Weights of a small GPT-style language model, trained from scratch on English Wikipedia: 15 layers, 258M tokens.
Each number is 128 + 32 x the weight over the matrix's rms, rounded and kept within 0 to 255. Layers, rows and columns count from 0. Numbers have three digits each.

# k: layer 8 attention key, 160x160, rms 0.201, rows 141-159, columns 0-159
# q: layer 8 attention query, 160x160, rms 0.196, rows 142-159, columns 0-159
# v: layer 8 attention value, 160x160, rms 0.155, rows 128-151, columns 0-159
# o: layer 8 attention output (transposed), 160x160, rms 0.48, rows 128-151, columns 0-159
k141:148147148153074070195113132168180162130141070170120057139128101108111080065134066124141159120058116133145133062164148110157092066123135111140151120049163040159097150141075110065134170124106157140012169152095184118080082181114173103163166097112174126139077112096131121137116094154128077101169168175169168099167081107173168137089114124168153202137154153174080165155123107137191114150122143140143137145059218109067087136053192147165201115107069171151165124116127133131094086098115174
q142:175126145145065119093068147105167134128114151158135123152167156136088090093134062151081111121168133150146164115114123132116146210118111166147204068093172078128124060119163198077108116134114089119124140091079133111072119137102112136141114133118095185172139150156135149117044146165152158153140134147064116134124119087189155109133166107090120137120152125167142143162147139132129123194039168167116100069082147138146132173057107120182170125209140134104171155039142103100033147134138117
k142:196208175136122133134155148109137150106144188141123110081098162094153082126109071159127121084060224106117189130113113105146114119131111131085185156168111161148075136087085079083086121131159187086109167090139091095124157098143119170130124136135087192138184106012072108160138219128145149091117155114118134154121120137155114160136141114182219157132085162091103090109183125168128085083166220133139185159103137133112166091113130158113155079094094065078109149102173156130150117100134092
q143:134119076155139101175186169122127194112118169212112121093100098105172151160138035113075146139185132119124127106084133075091113091117083076100069196126097129116084158200144129130123209099136093067120102110149177120076144138171139096060138121183138055120166169129088154150194180139099092094125098131140093153131087167170144076126164083161157143093108157183125101133124106129114134143107055161146203157053144071141104098094162191177101098102109084156181120130169175140122145146171146
k143:142113107163158061122174116172098115149113130140097137085119168125182196107136112156138095196150123142086165187123162127091168188168146167143148105142176027154129146100144170160195129109160089152181108128139163144219148151146164137141106115144170103173168123096094082124124195016118147134103082128163143024118095115121190152131050093054137153165085150146163181125133067129076102076133095070107108068130169088082137087078121084048224123123090104190110181119107114111132157116128091
q144:109087107138118119096156128147035157145118093123119201038074164116124106135138083106158107122122080118141149114108140163125100097119115103024122148148152168145145055173105117108088159136131127100178175083166079115093127120135101150108211128119193145130147137103133183147192133055157123114102190170138095142147147135150068089112162116080148138047107033106190151151120167169079111193131155180113109174107149151122107136126175151171104127134243152152163092180123120104104088131089218
k144:159113054117145087117070143128122116089173094157178082107142122127115166114144175050168105156161124071137081130123145115171151121135131141103141134155194134108133164125126054192124154184115137129121073058121093109112116116096129176124158133111131158134109111124073135174114237109126125122108101123145135128124161150149104104155157068086131057167063168095116188163139196158135119148124136134116075077126185137220083094159145177095224178165203083160210107129108156079081097140091085
q145:166078193196090087115154109153121179133154125117133111147084149105116125046121110153166168116094179144097121148064172089155111149212163179192125141165108109089168102183096156110118159202158171166122089106097107108130105131067127136067092149104098068159118145168175101142135090085092105110189069122102175126065142191122158076050114140186193060120150100127178087192133078129100102091115087141077151116106226154098180159160112146147076120149146105097111131158126071082104149126180137
k145:094121156118099097170160100123126058100106095104199108089135129169143114122095157145136149124107178120129104140090118098080142144105130191139130110024127140114134156079147116031139078066068202148086149172104138118159123080110094175114211136166176136155172182110142108183110140104113094109100118058191150122105154162094115064129109039139118171129135102137149189123176169118102136154091073202130163095213103124119197195130104141066150130151163172078143155218112183131143111119142093
q146:055067122101136149094141137140154115103126133058102095194087139160145072110083128100117145139156133103138084121170101048109099147143068117114140103120032154092132105173189162134113110107159093158123101188111061118147148087164085060205152148133086063129097116175169148081184166155192164106126095145081124070118184167146099168130156131167128125116120181154134111122124157148168160139126095143093136126154196144154146135139181095207065169169166087178188096129085117123168100062110116
k146:172110123177156097184150071135081119072125108101119136179124213104167102175067121143142115140155118131138120126096151123076083115129186143105171151110153156158140158128095087127143085155168059145085117135166090098143057105182092111132114127142102156105183179174083086159145069051108092128104128165112181117123089138125176078091152118133079156134104080139103094148138158185157106193139171159124158074149133108079118126201050077191060113151141098183133167132118147160160187207098116
q147:102103136120096083140104162062142121143127156110140175174175141105135188126089153080103102123160109168168153101204138110146153132158187163112160173145066144071136140104119086112143115180169094100241110139014153110112116129128147155133112154100139125129093103114107121184066118188158033127195146128160130135164144175129118117050163137167085068136111086141055081110162199124159170143143124090125081169122105112045142151124137207101088118129137138090142093065086191090173114061134200
k147:091078158162216159138128091119125122170131077132062180162139062078101037141083140102112149161124061161154150161141100183156162142080103122120142106159118162134090171181077094109108111090117122064132130108102160085138149049066119179089147116160144041180050125144114085154155078206099191122118133132131161100116083136141175123175094145119107174124050233088126138128124138077075112153152151105090172137155201234169106151177129109128158121113105137127058151158094160149186117158120097
q148:116159145099165120083141057159196145104141128155120162151153143099180143130145094125067101139120200135161139119170126119174128109205096153066108082114169141160163110137124125102120088153107126083177127154102159065086167159121086118113100066155189095150052122143088137104075077141134198157161080124232146109086082085124117133141088169121096095133114152133113099050084152148111134137148116118121164195066135176124124135104168077216156053071164152150129092154188128154157163145117108
k148:179118155126140113092164131148142120173145137083148136096087207181125150108119152127183052135143103123188141110140092134107178089134158156167127133174167104159072126175151123066055137192140039127223110098060110126138100165127132131125142047146085125092122115110077073170162120129125157124073056082074084117100162068125125169153143131151110139144174122138146154076145100100093121181083134075134170118121112077127156136158101166178152178183105201123135066161131134131157160098118099
q149:143095109152182139112044105210154097130087155094131167138105193091121129132118104100120153234124095169208164107096126096166136118148175092075167109222115112114151138058149122149098135165143115142100118110113197124128088138069095114133207090137139047120117145089255194113119160099135106101141134061183112147080148105144132197171125127142125160141116177071086165131102129089110129120139148125131182077139069135167070154127132146098134101106058064134127097111095078114088165150143158
k149:116168108102121140102149091089135150093117127059082095215081094142144143094136153147134134192167104076141117109096137199135198093158141149129132106196067100082133135100100179121094144153157149191177190146077185149144105106125051101115131089111115134086142125164178137142100145146110116085147081145173168136168161100121154101170175113046074109129129130094149104124138143129147156103124167152187148171054175174116066141145067103151127094071119067131192081153139063071145148198114087
q150:185132078123160109181153112171108130119108143141102075092104176158109158109082088224097137103062148171106134156157129174205099064066192113077105121099096087207119075077138125106137159195151127127098096134211120168113177102188103103079105139181144138114152099142145062160110111134181103141126134184088112119128171134135141118119079157111139088177121159053119165121082149095142112136107138098118106119105127169094057136142164153157169174049099037092141158153127039173218142108188164
k150:175070092130094098158176166079165124096111053096160121115197127162103125097149150199027165046155165101149127108093143125159194024161186135112065108100128102100158106163095138167141153151158160185115111146096161164138076100154120105104087177137175166118117110108103216172141067163110147178117090130152099102145157154129097166105115173151226164112159122124096104144174109151115185196104108105112109123097032182111100097133024151115152091121133156167121168064143135100113160033190120
q151:111128122140152134130133121158102168100150180121106151173107097101093124086131091105082131148109164146089152103071197114075087148119148112109195134056119104173156117179171071199215129129159199091093182187065113127078130106122121117133127106123163092193163126073058127206166063100132175107127102141124132122117133127150061147051119150097094144231169167118112137053118130163155111155129135132127114096115067155153074133161118101135183127159136169112189132146098157140131091120123253
k151:140132148191184074153109139169158148123139076104119080103093162141032195144135126106113117171128105174076118106151119164115174127118123119119078120151194172134091180063102139117178185101124160124155176121114112182128155099096119083152088150205095115050130057069141149157129111102183093098103129149132097099203101113118093198136108101185124131126106134115134169066121135074144083097152164071136087043151107108116187107136091153156123092129138142155166156118179152122097147217056175
q152:099136095111151131178102127166156025196182078181031136074102190155126200105139145172171145121141126201150153100101092087153135113134124168111152111100180171119097179165155178135143064093104109147123077204152101174082140181107122127058154106092098112141098154216054123145123126108161132124067116144155093133074174142150148138161142097175213110144083088126088121123102144123054135056160139147107165114109088135130074137098123083197100146077132164130153134168102191109124103154142129
k152:177147127090148134109102168175078109173186206109198085154138206160138104106105193101086147171060116145094153178138091114106141158117146131114158058160102112124140150126125147090147146102129098074127165153136131155158145131159144127140116127147079214085124092154073045071147162024103163122128127178152159076134173148093117122088127181114153120077139176172116145146122118133112211200124046089198162077146086195153086158077145131148100050144152142096099146084117079044143144105160077
q153:186099102163111161079075099128051097113155141156180137130130190125158137114157090187128162177103066072112142114107153112142107197085146135194125119121108122093134134170141148124117124161131113199107117105125072063105070097089128093163089171191120187096165101115095103136163201181091163084136165143140130122163071085068184119076120132050188151156154153119086124152104171141126137103181134159133158118134188141133133150126083114146114108162114040110156114199107108160074141148062108
k153:193134136089120119137166114155174103117184086147122143150082081184059126136160083182116132121122185127154150180099130081049058163175124099085145172159097149109128109108211118142097095119103164131123116183161126196156086128080133106126150148166141112061145073033102129111152112153119183115088141090110196134137198085079096079134100166071134168184198156111113130127132140142100063136125101205166103115118157181145147054080146140140135182089131132107114118107144105145160120157173106
q154:092163123128086154155107161086206178127106127156095184117154047176053149130099140132124092125040205170082115075128066078147124210100177110163137099195179118149100105081119123139123146079054048146121090060091098085160147159141163125127199108083152141205111093128164099153140132110174201090076135122163177116096116079153143128124072107128073143124141052130123140155128108098136086110120044120121132133179140162207089134122155179146094156131203103094170123169178144171155121140190106
k154:116145081078151113175127132142129091118162157170129123132175085136107133217079049106104142140121148173146106078146125154189109060112159148101092159113036097137152132164197134100100216131152117062135122126113095151072164087081121085106075161061146147150242144169168095094082163051119066081088111184094118097124083163136078199082087171180139155168121136115109142158169103169088184149107119155203190136140168096102130099108099098122110202139099154204111042103116174158072156109132150
q155:150153161144109155138171099131176156157175163124109082133140095111121131178135106124114159089056121165152094186136155060080143112114153163127151176167159153159132125107172155114142125111125104176202133087108095176145103077085112113149039140109217095138141133193119161158122140113135129123074057200124152120106078098154139124155062105134121127077167126145117123191187121132153110088173156111123112120088108165182093096112052130102157068149101141109071106144129155127172053035113138
k155:085163125121163240181129075156101092147136134125169162104135120140128137095147148108108109164160120056130039084128107170108074108114169107109107079083100088132125076133197111123166110090076143101161142073159121102174090133069131205144153164178135155153146167124118091147169144077194140103143164145131081078122143126116117134189176198132126134123102120098123142137122168138162101064107056135123114189091105093130081093068113148173147155149135152110118126145230129094159181064139136
q156:110064101100051101177145000115158145181134208114162173104127102125157200110206145126100104174061134195111129129092122122054164122178165144140160114064141175131133168177113176131159128167148106159163144133128116143105180139183155118127123089081162109094057112086203158130178087112112160057113155091171086067107129122124214087113138096084156125105144075155138181152128109129082092097067125127117086155117085153181105135131094089138176179093104108088093136075132082172117132137202100
k156:056119080138101119082159162123031079130131098128205115137132092180200112195173144181097088154116108146171115157141171192130106096144077130098156173112125165056188125164176119092147183121134131143111127142081138167165143152090136119044105155118104127162174111127140115206144134118131181093160075119129144138190101101085030144123183124186114084104107145103069138127054109121120090112118123104176125158155082025117157174189111149122209120134066083152128116104191105123177121109094124
q157:143093114189127116165184151118072144056112127055108166134109118090168142159122167124118104075169110107124150098059109140159125107142155120133171107138156134196142105124100187117084155198117162148126138111136196167121138068138097094118132111111149143112071155140092108150162208105122146140112172107152113097089116090126154094154129116114238198133089113181164097123180108164092130162108117139120113120087164122128115113251181037132157086089108119092122125064123163126144062075105154
k157:146179172115141124080078124138116129183128101093150032128137114133134135124144114139137070093106164077046158158124084132163110146133181154181110147143106112169159103185092126153148160113082073142119101188151162133203147141051115061144150076138151109229137100142067101160101122152127127138179153118185123093115146212160078148083089058116113077129125139095115117057077084235080086102093197112148116107149113161145146080105140145177190116179153115107137182136168110155142121113107138
q158:163213147138230148114127081101173159120143155119100137094088166164102125087162086131162112128132173152029138173118159134151137200142149162079144149157127073170105145127107110146135131171071089168123191086152115081078160190131158168145158126152117125124156087131131078129061127121126146129089101139167101100198054124174137071147137200101094127086132155149117142044138160100086142167139197105174125132132179099080113119124170097121121170095122039134076099102113200048107076114109100
k158:157126069092166074059122166095200078075214177141173178138104116113146134122154150087125094058172119135126153074182156195069132087076162129102129144170138103093157093092106128072138149141166190118129131055064115109161135187128120117168136115146168119109082170158123151115172097167095115147117168096114161153102177125141121182100132200162149156126103164190152097040149125149081099098142100165146082127153127114125164174080129137138078148090184098136119186152053151114114124114076116
q159:108074103102165154215150099164126074132148164101069153068123097157102094109085145090163040149183152134105102147102166141099166087166112151091100171123123163111106085139137156143069235201121151137113130175139121088092133090107225139106137076034147081085153078120145111182117154075146133151120169064128139152131116058113170073169122129096118126111122148139142102157129093166181124119167104107054106164148109085152216096085107166127183148098155148182166093138164109144148079156132104
k159:138068101166045178144131127133071148204170073204066073109099163142163138135132151094099103128145106134142098135181129176095067136082147113111144128165066121136172115102133154193108105126105091096231124202105101151093133118092140126136129110135155034112223117084073146124140213133080138150161145103118179122134102181160106188058197079133150151116123141176131132121133109183147117194076117065074112111171109141140097224153141160146130084097120112179146143222113094044098132157141119
v128:143155106172103131061131151135129069089156117136181145134126138108107128104153122115129070094084186123196137107080180115106100154162173079122116179070105116075107185209109161123125146153086192210132145107162118150146132178141125095128089167082150100105105093150166087142092149139144128144086100113140123178103116092171129138199123163122064133136073091075163132110060085160033130097161180126106143073135091101149119167087118110136160161139094159177144133113128165151096129138126073
o128:130104145114105141193083111111114150147123105145082100106126119216171112141141143138208108168212133118163064139133112131096126084107146137115187173106080153137157124077102154152171197156162150106122131125173185161157074073147144136101094146114072134168113092168123168122119159051172102111136127098122140070163119064089201176127100087166138131112163078066074028160219165115173166115100126104123155103191155139118107118128063064118106100135179109150148138111137096100105084088137139
v129:141069165117128128148112134110086139149118136148050175112171150149119126140071095120166119094121165186095102157073110159163150118104189165137139140135158106118171070127157201151076208131137114115118154083176131127109109074242191149114099111043135171107173111059128169128148133175109165078119107098186143085165180121132118144147104109108164102110143083108082157110051102143102099096225172142131130152112137128095150180154136170115098144098154121119065108168103074099135117122105123
o129:141161130164119147082109130102154130125086141168153125103089121105187113131184128115054133133073123130156094163102132208049064111143106170078121139098112138117173118147106160126106118118122121089159129114124100090115080156079084140199103082207120141135089114192197121108168124130098108177075166119152177127096070201123148148122141089145101083141149119172140124123137186141205065096073147078191145120083162106084171111125117080148131216150132097109159170083153092194136133163157112
v130:106110101117122141170175096155133131115149120153059131122159148065133110182145138163118140123112131149125077095110134054206105096173084147084062065162106147147040155092116157131164173113185134128108207136161137158092142133088178155119083164185120104145179138112100103147129118068129130130161145098123152156086110041120102073118149097146122191105118164196152100113120202108135138158097111164173106123174111144117134101152137165179104169118149073099125122094026135146128124115113176
o130:117134152140122086110091179163180184178124160130140161143064172123062173099108109096104126114099115133119190156087119180127144095193079127221157148185158107117139151165128094111133116105120087101152123109093126142121106153175065132051130104119144055121115126115153157107133106121170112156143093131145036128158113222143102157186134206108211137141110136120100161191120073128070130099096129155173120108131101070138154112140116112120150124143099128107149072189163116079106062104176060
v131:106130071129153054117082081113156107145137181152081105122113102128156153136149090116117160177176089136165148152110128112098114109129049180118113116159127113162151201210085089111114190116137084166093059139110117143102132136165157067199127034127163120078157085158153121116145028066125146149146086126121105109103136122100161179099197158110166157184130182124137171103121174168098094129158081103151114132128164082178114101131144153097171072126095209142192122157109161120043188151110142
o131:114177161097078100078146198114128153127202055123093158188125115105144201096093142151113159148076120119096183149091138107199129142206158134143148110106162172112109077109134206171107145147076150126142137164037100087122119096095143135153196138126111130143100141171171038172185174137174195100126137193116142150110204121166134110146171115133111157077146113125134025087082065119134182113148152114099140085188087131136133107086111056126050130080113080038157128095129123111133126121144109
v132:109128099125122119088169148136108130158133131122127084128104116158148106149127158168095113055146129188157123078076118193129077159149133077061087181138109181094092070133209162150146171056148139151123119124121152061107125158184143152143132119193113116085087152131107113117113145126061122139048161106111138142167156069110127123156157147149167128085147125110149141126122159099170208079176056089134114132125075117119124109193129133130135178096182123150130087159156141091132140168104121
o132:109187150124135178163112127154113127084153150096082198123089109110095167193171153075103096169141146149147128073137143050149159086134130173138091100160131091128129147095046130076127128150057028181113149122134095162157158106142141100125134095121127101154131125145050110196202093169097157195114109166155103121103155187087101156178129100165129110162146078072179114119132176135108163082087130172112103134093125110133147146096146106145118125153129144158129111142092106178165119096139067
v133:171116179085119128142106145182128142146106141130146155083180146181135155203139147185124089125078127174153112147066162127096101114040157067115042162152060082128098084080079105100156137143153151139150117169123089098096129155053086120120165133121166149139122155163123087049174140055102128135114106154121147090088124073126107130075177166135148101169200150112166137096049111128116109110159177160162153131128086144133130170139154116177186180131132112127143195101106117118093178108159161
o133:148126121113131130127143102154115105088118136178168104122094135116076130114110093060163122062128071110074127127137077111071115157208121073156176130074139101131118126128137128152115136134120110109112169159128140161144202119153213091156128170131091089115138093128127161174100132144195122057143053122170174172133121168103165129186084067100150158139137112142145100187167141130151170135103063080072103140178119098087202092165087157114090128125136157075196114140090152192143114180183077
v134:096087111161168127179124142124111103051160078096121091133106070115188127108163146101108116097143192180086129153097161127191147118062110119098101147095082145109181179152086148135242163164183147137034064114150144121091092099144131172101097099146175113097063079184142127083129100151146155113148097171131080114166114180167193025126090166098026156113141112111194148131198110144177133168217134168111164130165161106148122093138132083131130132168092113102072129152090098164138080092126087
o134:158107136158069174120149164191154091163103194141147101212102149134161149153074102164189139161216124158166105153112086132099126097165216097124134136136077110160084110191109085118129133127054104135221094171079153098138069059142167131180112128128105075170182152036106130119119164126136158130106107102151083138094093153114186129109164154184112065196067106145065068092115136154104116138102161121157148131104116147138126131104128128080184125073090164091130099096159133112077085167100147
v135:125109136131144098169132118126091117125193086119138098156177122105106102092112133013158131171164109172087116077171104085115114148110092144045160152108120108204151139136214125126156135173165125119152008085139137185099224117075117091100140122079142064165076089033184132091164129102064083130154128140155054087097117099088114198132151139158121068090167164102122077172112096167123191144163151140064113149121162127126165124079138184152106171143183029122120122153102165077138138123144140
o135:078075135158045111050174134182189126102148189158063130146172139152129131109114151151139141158095072135151147123129041192155162133111126075186125149083146123142145149164061139147088102132105132175094138159127130100132124175148154167111156178140175183096104087159000105107088122140132137127130119098092141080123132155158112149092192137143147165095104089146151145119097149147085104101093099117164153152129135099144087092167145082159067083188119141133161127162122110176101141098117116
v136:151123127176099093160136174124179139178172128081171170180118142064109126093094074158108128142156085146076147170162114136061137106150145114089121097139170074152135111171073095133173137122102143152113140101037142119121167108120155169129094106097164169141099129125098116137065095178154130072182137160106177129165155057167109084125159160135148127130155138127065121075033151103184131086118130107130171152122123142172183168078149155145065113104155174089120221075066160123084122157087130
o136:154120167094188153069151071106085042108151160143184112138131142127149159127202148115128144072125183176172113144106121142171171139134115139124136143104120156098106133035140195119063109160116130151178167207192166118160099153097082068050139088077069099102110139143071094145176137092116121162103099189114139158134121192104157123162123113150155099164088115134182110156151092103060144149108152113090150098108084143112109082122089130102084097164142059117150126214177114120085188106130171
v137:186077184111161102090138087122087152108155124121157092142087164110122138143140096122103178109114163167121199175107101177121111155134122117133152068117105148134168156133139134099177120078164070109129115149098083135151108153075151112110074094149064133116103145136101081143021192117146101132093083102142100123112190158105116118120121104170093129089119160149148160114167134161161154085150154175138083109153170087122172181077128130057116232182120154105205117138081113087164161047050160
o137:093102193121104142171107142102150090107089104129142104201092106130159106108139127101137163129111079169168106100060148107133151130121113166131121126189132119108074092136164131122144075113136191185091114122124138157123185079126103109115198203153086151105159079101089162095185073167119153121118088135161127147120106107103189088138108167208109116153108138064146144160077088109064097119134126133127091138164170215159144100173172087078157151107151120174104103137098147178097123107147148
v138:177106089176127110141089087143132128154130116067223118141108158118135158148128093151188083126109194130100144120078181116158069101101101164131151114131180128155129171125152114127123138157076168143199125070133155125145133162133066147072128086129152102171099177183113148180132137099130068124188171073203113122155123108120063113098126113168118132154121143062088091172094049163155162094075033123144100119119155106115167086109160113132178154061208181145091117194117160113123143163097127
o138:089100124124140160083128169093152142104132130127099148122150110095086134155114118112147133122155101133156109100084118126131171052174102074105120176090146111079207104139146136102139153108190108134066147159173127038156115119165170159123112082087156144118166117127213065104111195124128177189107105125120139151119135136107155114136146137170133136189136126118145175166135140042104094175135179112135149105123171188147048126127144086119112141193145099105123138094051164116147091102111083
v139:123203183115113081146119166129143072161107164111158089038137121164180137110085127133142170180128133131107122184157166107073147128135065141139192129130110143117126145093103103077107101105126160103142159139132137075125096144168152176124096066122099077145142123142128129142097149131095152142136148154051078114074132184151167019168154139154157054097089110122111128109109121114146133141142078185097079174106140093189165114106152130144170094157158066130144080187146098103151166130137110
o139:102088083199152247105140100076064144161112176124142147180095154116092110100144136163124138093080180140138166121173113118128161094161143150098115075106145143155122146132121131172151079160107114123149147127105187101033203112081142125174133139147108160151075119103078067134109191147146067149162111138155098139150135076095129137162078154115153104124104186114109180134078189131143150121131101130055178115147123163114112153186140087119088150110159158109089125093122109132135119066123114
v140:128143097139164154089109060137094155165074117188127178092170202129141149200152090085107139146088192090123180123131155046113102138077168156122134185137117095178056086137143117091160140162080131127145175138121181130136117076058128086101090121140139089130097180127115107183121100114121143106136109158077147116121119125065199213140079119168182143106135101144125158131092139117124181149182102116148091083110119070088123143126160159124134168106106143128093130151176135166033032166075116
o140:186157195147146169103113111158176151141135127097122094090165119135166159108104168098094054080122101099124038156156123124159121144183137129106101099196117160094138130141106142165175145123100104100124112116155104091150144182186136087120178099121175155197169122212159116097076103132150118074078110106104144137176169083137128099124120134163122124076154148088134159121133162128152091101081156132097104138194113165135112086084088129061097169183138145180092089120048096109148125127118132
v141:088114146153063107160141032103121128146131081155119097163072146126099157175139128104151154076150110147112167120108114144089142170074164126094148139119163144120180138145119166172147125119159086097153150166193138176120115141117183202095153128135150102176205133115121103099125102163111132049141133094084111086133137175114090143132121127191142118123124213159180134119107153030157190055110109093096116107103139178117083170102106084134129123054109070160135095076126177143136212125109087
o141:086115182156177144130127183173147054090174153170133100073102183105108101133167127116149168169144105086178116141100058115133141152120126110176141131125095136143083118155131122134100111104080153184085114135131096116142130107172112038079190150172127114130076142111078128094186153058139116152101131138095108079193146069139096151163110105107115086113162142127106153130132148187058093080155130108106104159116184098096160122167187180135105228212090120152049071108188136098130168167144145
v142:121161187140169106128080111162132176188101108144113162132178173162129171111157054154101115130086106101144190156109210111111111161182155146108129105135139134103095103075133167103201110175048130117164115164137066092152116196151144054122088121176122152184104078114147104168144073091058159108103118129148077139144175201127080137138084112122166105146121180134124145086128113089137129118149047129099133144078115169113121158198099131113088060150130146137116181141155197123114103142112112
o142:149097112096127152146162126140137103161147140143099151122096123132144116118080147109116096091094129142117104167181091120107131111135098164101106166117134152140128134124096173139142069117154107156087107109151216132091193132132156094125196061152164144162136154128255101104082100191130098176113166120013190166101100108182132114074123130129139179144153075102118092148114140122088079069112145106101119117137083105148156108120156136141191218095116084072111119102173097107120181136168158
v143:084120122138084086103081187204101147175156120183174107129146165097103149101072168132115161123181120089155146085062133098150160168069111095127104092085198127095093136104045137131091123056145122126107142206112102159126070118145073083098135123128105159115163183136101144128212100177143112170125138106129184121113163143165154177088112206115121120120121128113113124123153129120057141166162201110105145156118144090095225165121069095131182114153064162124202106127138178143151078146113094
o143:162137128144077101161155084136157126120123095111108063126130077145098124154136061136137130133085146160182118142149128133175083113107213121137101127158112176181086085127127050093146093149146208121163161088151074097109176106129151155072184174207193078167100096123065102124133162090177190048088142081152158090171106142106021056159128107064088154195152098150122121156174134164129104124175112152123169126126076118157076097127089122119157173130121139151178097103060155141132215110195122
v144:081115074192150132133127119110186091111123208111101155126130154150110104191139159128077181149074134116091146104088130148121099113151155140085151140112205110108139117158179115112132162105115146113137112089111134104091100111232145172158130155075135087144162116168129096140114159102155178170167161161132116070052143205109118190117135143161119136129138177169057144100119060152096117103091124107084153098142145170212114110128060151105149097071041115133130194180150124138135117125091076
o144:109157172124123069114113108035141184077151129153123172128122101102144116142114149140080095177166107101161121195167135144132139109111106156141121129143078144160204104099133173133071096123139154149096159127097165080158158133139128099122176131204149088083122124097124087155126156125133108069133112129116106137142094052093190120145133141176116116093156139125147096128100152115165129162140133154118121135082059119088196128095119173086156110169154180105120120106115104124159153171078129
v145:085116069103137152119143133123136108179132151052074183140135146080112145132096144113121068068193124081182142125144050041083172214093156160146151142100113088081077164138172121124149117106178145132100119126159096142143058099114097146157144143160133085153151180132153163163099103109106133101120105129130156105157128149113164112134142096111146154140143143113162130162156154152119113096095148086188150094146104139143176114076153108179151114170083048131134061201151137072106152186191117
o145:140143130148188146100105169088133156070066178156149094139138128153091160142110136186180088165119165131128066104105160147191126068184124112144124107125208151144112198135067113151099113114087150115132160096085141145112058180148099118142148161065156122053131125105112187155147134131105112082171139142048098139104136088168065125102129146130102092117134165109133176102148111123115124085140149150112121190170129114083095115170090139108122169069112208141130133091130154131148109082163148
v146:158142176071125112160134096155090101154128124124090219062122113145210115147117093084083127089137145123102118189136209089126123163114127095142118078140114154131164118116153160153132126109167184119176087112105147141125118183042124146163125153099081092155130115122132135171157121108170078094113139143184139160139108181157166102159181159145118118132161157186058131093148135090114195137106055109073152072075115121103081076062110152162103116130161114095080132184175105140157140119182087
o146:090150094167127163102166148139143139107132137127158179173135165082076098160110143136169105087114149100091100098128111110114142088146104143131134170159138083103142064161136125074167093152113078137161071124126188094137175128172136079116120167122163160082102148125089073130153148114125143133144195125063107100211138141103166173049083115115091123092126149121149110196065119118220069151102142210198073193117106094144168170162139117136091048113152141181152142145128137076129128097141072
v147:174110115157125130092172092173160195133105103090133155130183110162119053148149094116147162122089072175097132141101046036116140134117126080130094131102108117179129113189118161111113093162168148106166202082150101143146143096140151109160062156099115126100070087136151132128181141123104113123113108149144142164174104140168084150134128147076180129156119202077129072145186149139126138109159060103104084099114174158055148160149125112104181104166117154088157145146120046114120131162097116
o147:117167182079065146167114147145133125087100162206148097107103171121150178145091159124033081097146138108172105068132159156119117134102127108150170144064117107142171123046179139081186162124112110104136147149142150157147145148094123137100135072134183174148078127073120155114128144123152153140162196104137119137146132132111144105089131087117150123095128109155151127110079127100118138145114074134121103063067119140196132054147147143148143163153068104152098064166145168180160123111125129
v148:130096132174046112111133150150123078128129069109067142147112127156170066159093132117154115102093109122110125139175161160159168159137132088114196153117113146120110134082124161162101129138155064110099124155118125123080082129155109183119159114175102038139082129135081138149071131160170122089226176178121155221112111222085103142075217132114147106126113110100162121101113130152097096147186121053122151125095086134131151128147169175128135145173123123117077167097108171080067148185142147
o148:129132037107191067146090134164149096093108170162154132123132112126133141144168124132115149162157191090096117130190134131133082106115102156139073141075160089135152159154091170125108079138067163094131135058151122111176201152165137130072145074130108209157134104137096108217169163107111196177107109100095078107158229136126142098127104156151081137200085102173155158156080150095131103164107125079066146146139086117148161118083099148124143142127097138126151108132184053125115093096074164
v149:105151170081122141145092179083149146112157130165110072089173156123090148184070108152109130087180083124121161151105119117079167077170135142087117186093120160169092096149169111124118156139173215078154148175111143077127172121133133151089114118128108086133145157092096129150127130081109168115182168138151109103144146141148117162078146142152076133080089154131147086127123131107160123077072187115128134150104146135154143152211124105098109128102064145176112117183124130114082194093155101
o149:086140091186122184157159068116131088119099063136127166125129074130149157119107169124146155167069149123119157143155058160158102117112105084216161047129163167100153084158116142145092161119074076161085143128117141129146104182148097096080064130152125167146084174058116166112134127122121102034069137179103142156130134124082123139182143140148130147177160104117127153070152177144087120104185136182157107132140082148112146098125181102120111136132139121077193120100133125125104107216114171
v150:146125193148112155104117122110073171114196161102118117123144110127096120115122164071106095145128155155156126105164096087150123152106176126127136205121081051153178085119106136116094090137067071102116089115095115165137162145095130136095122169137164129110150124159132111073091142186167134115105137107135144119125145131190133146132134101098132187141084111180126113108179192077149087179098127157134151206090162165100226194172088128148089130127174173095115118156131117108156058113146129
o150:157201103101148188136106157178101100123049199139159217123113137141148086077132120123147139076094104174118161130138090112058154143111141078113132063180150070132093145107084133167143132123138165072152153156144120169078136112114136130156132113148173158113147155107128121096166142125101173162154174088072160068095112140122132103103090208120174078104156105086194134128151134154061134171156148100116112107137062120107079100077094150123105097112136060234114173137135138238139117158066131
v151:135144164129132059156188125078083151182172189070154136169092108097141084146159127119116068166100163142069164204135107111153137143150113173135086150171082130155176191085142143100110109089180152126090066145133108113092129170157149150100129184111142144055093124092148112084117135082126137150166191103137126067078145138154120179166114108082100120093169159117106149156129173129134154080170163104103097060141106119187098114178093100139117069134144099130089102095101217076130065141075091
o151:132152142090114154149145154163172136130126141153133136175131157100157058150128166146078174155124183120124102117132062095137115101144110121096213194088157106175160147125158106153117108147140099116088107121099137155124083099102094131192061130157122138190138116167098095113139112184157109125133081223155062156081134132161148150091136159105125116083119130125173131112191130081121089138079093162105080162151098089117110076109173152071141107144167073127185133083110092123119154083123160